config.toml
n_layer = 14
n_head = 2
n_kv_head = 1
vocab_size = 3519
norm_place = "pre"
init_std_qkv = 0.0988
init_std_o = 0.0
init_std_down = 0.0
lr = 0.00888
schedule = "wsd"
decay_shape = "sqrt"
seq_len = 1024
doc_mask = true
train_tokens = 149800000
steps = 4572
Each number is 500 + 40 x the weight over its row's rms, rounded and kept within 0 to 999. Layers, rows and columns count from 0. Numbers have three digits each. The size before them is the row's rms in percent of the matrix's.

# layer 6 MLP up, 256x64, rms 0.298, rows 105-147, columns 0-63
098:447501516475482533545466461523548558512493478462444474561523486505522520541491550526464540494503478372479555542438422485482572451589458486518465544470492461519510511499474508484499534444557546
085:534543485508454548538515424544521477451482563467517585514505551464477435456512561416582550472487473465449518497457499449514451540514495465537516507489454522505494435555446561500468516487519543
095:486484487430570583461489527439486531492496506479479516453518542486485494444538501484515532455491477542558478493550453449548478583564515566493455574508523426536535483524487593488515529502472565
102:518478502414551497415490454503457520506497492566548554497523479536593546456523470511521519455549518477502440470527449480465486454518515463480527504482565437566529512496534579465510505400496502
111:451561462476470530471468452445574544471503533525482481506498534495524450518470578469539559488540497423476529535515431568498516501505499539457554523531557524512416449565459507493432451508546516
101:444562536562521577472500510510504482496510506527481539516417501511492465528506506454474552542494563551431449474530558496419457436480523459514538499466411553492516464472462447486495507549566456
108:484477462468503559486504420487559513469513563473489544547494523468508577484596513525493575485531514481463534532488498507496444492568439468502552534423497437503440557434532503482528511444556503
083:404475532532501485515530485500537430522551468581516497490523414498532448549490489494515499529549540572494558498458601412468476537512457498470504494438479541515442501492512484526429502524535473
092:494536564575538547446489460496558458407473500508511469558485466533450464465430564511504541518506489466554516538495471464522535488443476514486482399433521522542499521500456500484494451542580513
096:500508430475474473582447558587554474514488479492543486520431531444469470494502490511527495435433563486503480498575504443551557441520481501496468481563504472548514478515523515481405508557532492
099:487419557524460527519466491489517451571546497509552396572521477507484518483517521523458483480520468523615461480524464496580552531498455484487521494486540397496537486490508498488579488508526476
098:496493580479507525458568499486523455471503488426472417488517502502521508471562496563429602521458512500513466530435435496467482480526489563548511526548536518497565533511520518513485447445585511
086:548554548538459486638535465455477459491574501461519499544525526472485534469428457487501457430486443501501481536460419468493552492523466540519480481497505533539500428510464546484448483465500531
096:495444559513484520494504465449472532536482517564523386526508529494533473469459488526477471457573549515572471550522551520575495486441513498416520474580516524446469470534464507521515520465459442
090:490447407571506526517525432506594448500491490495484523461552544472543473454482477463478594523507514432514418542438468518504501493563486485522492511491517461533522454534543534475449490494511578
100:506492463484467513505560482499477442521508451418501451493498555543520586526453512579491477501398533454492451450563534466496580548579480471525523446496493522523459459519509509482475501551548532
116:494523475470496546491545516536531484492516506507468421490476486518543473503528511586471463452416551444524491504452483527479523526444477451503523528531533434396522549538515524512541618486439529
097:517513522531488596527456574576461514504473450523474489532500586468490433490455450536545512557518467518539549429504508527585511523462439487484409481476498515503500525543480522500426529490466511
096:496493463523501537495544464503521424451591408487543494532528465534568438552553466486505554491526497501526494508483453513548474526555485424551500499524561482421580505539449548500479487488539482
115:562489459518544488505433446501508483449517498472523539502523598444547458491620547464491506507503538521532542458575508432486510469514477464507544462499500480449484494531503529477394500495537440
086:501519480486556485432591508549530477499447456428508502491517513551487517559453529557515545510497514526476493492469434501536539478487529481471582557459459469523470398486464493449535460452434443
102:523509501510575490493469489514456487521559485493517470431619505530490501470451548467484556535496489451532449444488468578511524490487452414418555461500444491498492572538516529471512505523553457
103:454491468444570433499463489495508534546498568502537535487475507530542481480478527496462538468522538502534546451438471499478563532479487515456530575569502448428428421476556513523482566458536455
095:488531451518447492407449465568489532479490547516554488435510459408448490502504470493464618505530529513532535537486479548487478565474439507442519525502507490519511408496529490483497537539552485
088:532508436472498541469456551493490507491512518525501585529564475594452512477549424534483580525552516492469447454405446501471483487477542479567493502525502538558474525440516548543471494473474495
101:430502494540509476604428505495463401478472513529487487525462479546493522463491531474541481463457522574530518485458560403456534486507526461470551590527529491453552493493466500510476523552478478
100:520460501484581481572491461465477563469517498558481507542486474479472515523451572410499560522578410507471529508514442526518493606458454514475504552517494562453491445518520482520505505493528480
092:472481524463506491425439481457541529530507484522522485573517472380554463518609470500514519518474438578533531496571515506483465463516523487471505538518537458458529480492400482526529517468496500
093:521448500454458511510454475591441485570565541509489456505501495432529577500494512498490472476533424413561527487453421493508492502500489495470459581560455475490536503498467491474502578484461512
092:504508493529465543523621515493476422503490529466435528571478482427491493499555515526510514568524482454576516545523496483457461506558521506423490545499478465551468453549468444537461463472500549
101:472516591540485546527438584457516513467464433529542515557457442449479492571532476547466495580450466561543487456436460475514502476485507466541518470547533455554517510498493477494478437503498474
100:485524507473504547538521544523541511512512502513606494519521533529506444429521445571499485481475473470499563561423470451510509508509481455448507593486543440522409507489493477431541448473548494
104:477512453523435485519504624442471544491511489583600503521446501505461499505476481574534504535490494474512503529420562556432459550485533505466422515529502522514532464495472492463507532464478507
097:493436518473475520463536476471505514465514482410510508407567538486514515483478519497461560511477476444538470526544536584449485566545478466470490496549508616459491565490473504460484526448554507
107:457554579464572558540450494488466485477497482565396485528481554535510501475579470543506491523468486509498560519478469500439556440486418499500545454479473450448558516455513515538473492471501481
104:447511501488493530510506508526534500516558511444552541488495439497497494462468503462490490503462507469556507540513533442486536522487544472484680483549548560438476548513465483510437488489577482
110:531458517531526514463512442489468481549475579528473421498502496488510478523472464473463500565565548441481498464527477534541459498464496523395518574463463471578533457452481496515540573453536452
092:477604513479512535492496559470463527488574552473471450492519454480492501533485562491482520514493535495452567596491555411454481470514453446463484518480488530550461497458540516463454477467585520
098:458583563491539521499525463502478504488486498469515469490519471512548426495513496527496542477513522562475517517528424447484462574494461459498419417514532441402412525519522510455562528522525495
093:418574510470554501479565454488510530480443561474519464508566472460435494549479509554493513538493540525449531551408461459530480531559579529548470490551504497459456509471495501468457548499511465
101:430546496465416533503463520556497481575486528484484507492518527501501493431543538510539472451508594587484522533493401528525473468529489507475482531474490433548433439449534521460488533488500450
106:480423517536447595533467446509504520483525532532516433465477451493523547483458492431428586472513478472525512443551435571541539533496453515412506512548473538488492507520465503494505544544505509
113:492527547440595505486537528480478488495514463493493524574482580459466494473492518523459504445548481462480490485545484506485455494480522535476597418438537564442479492536568507509536506434481422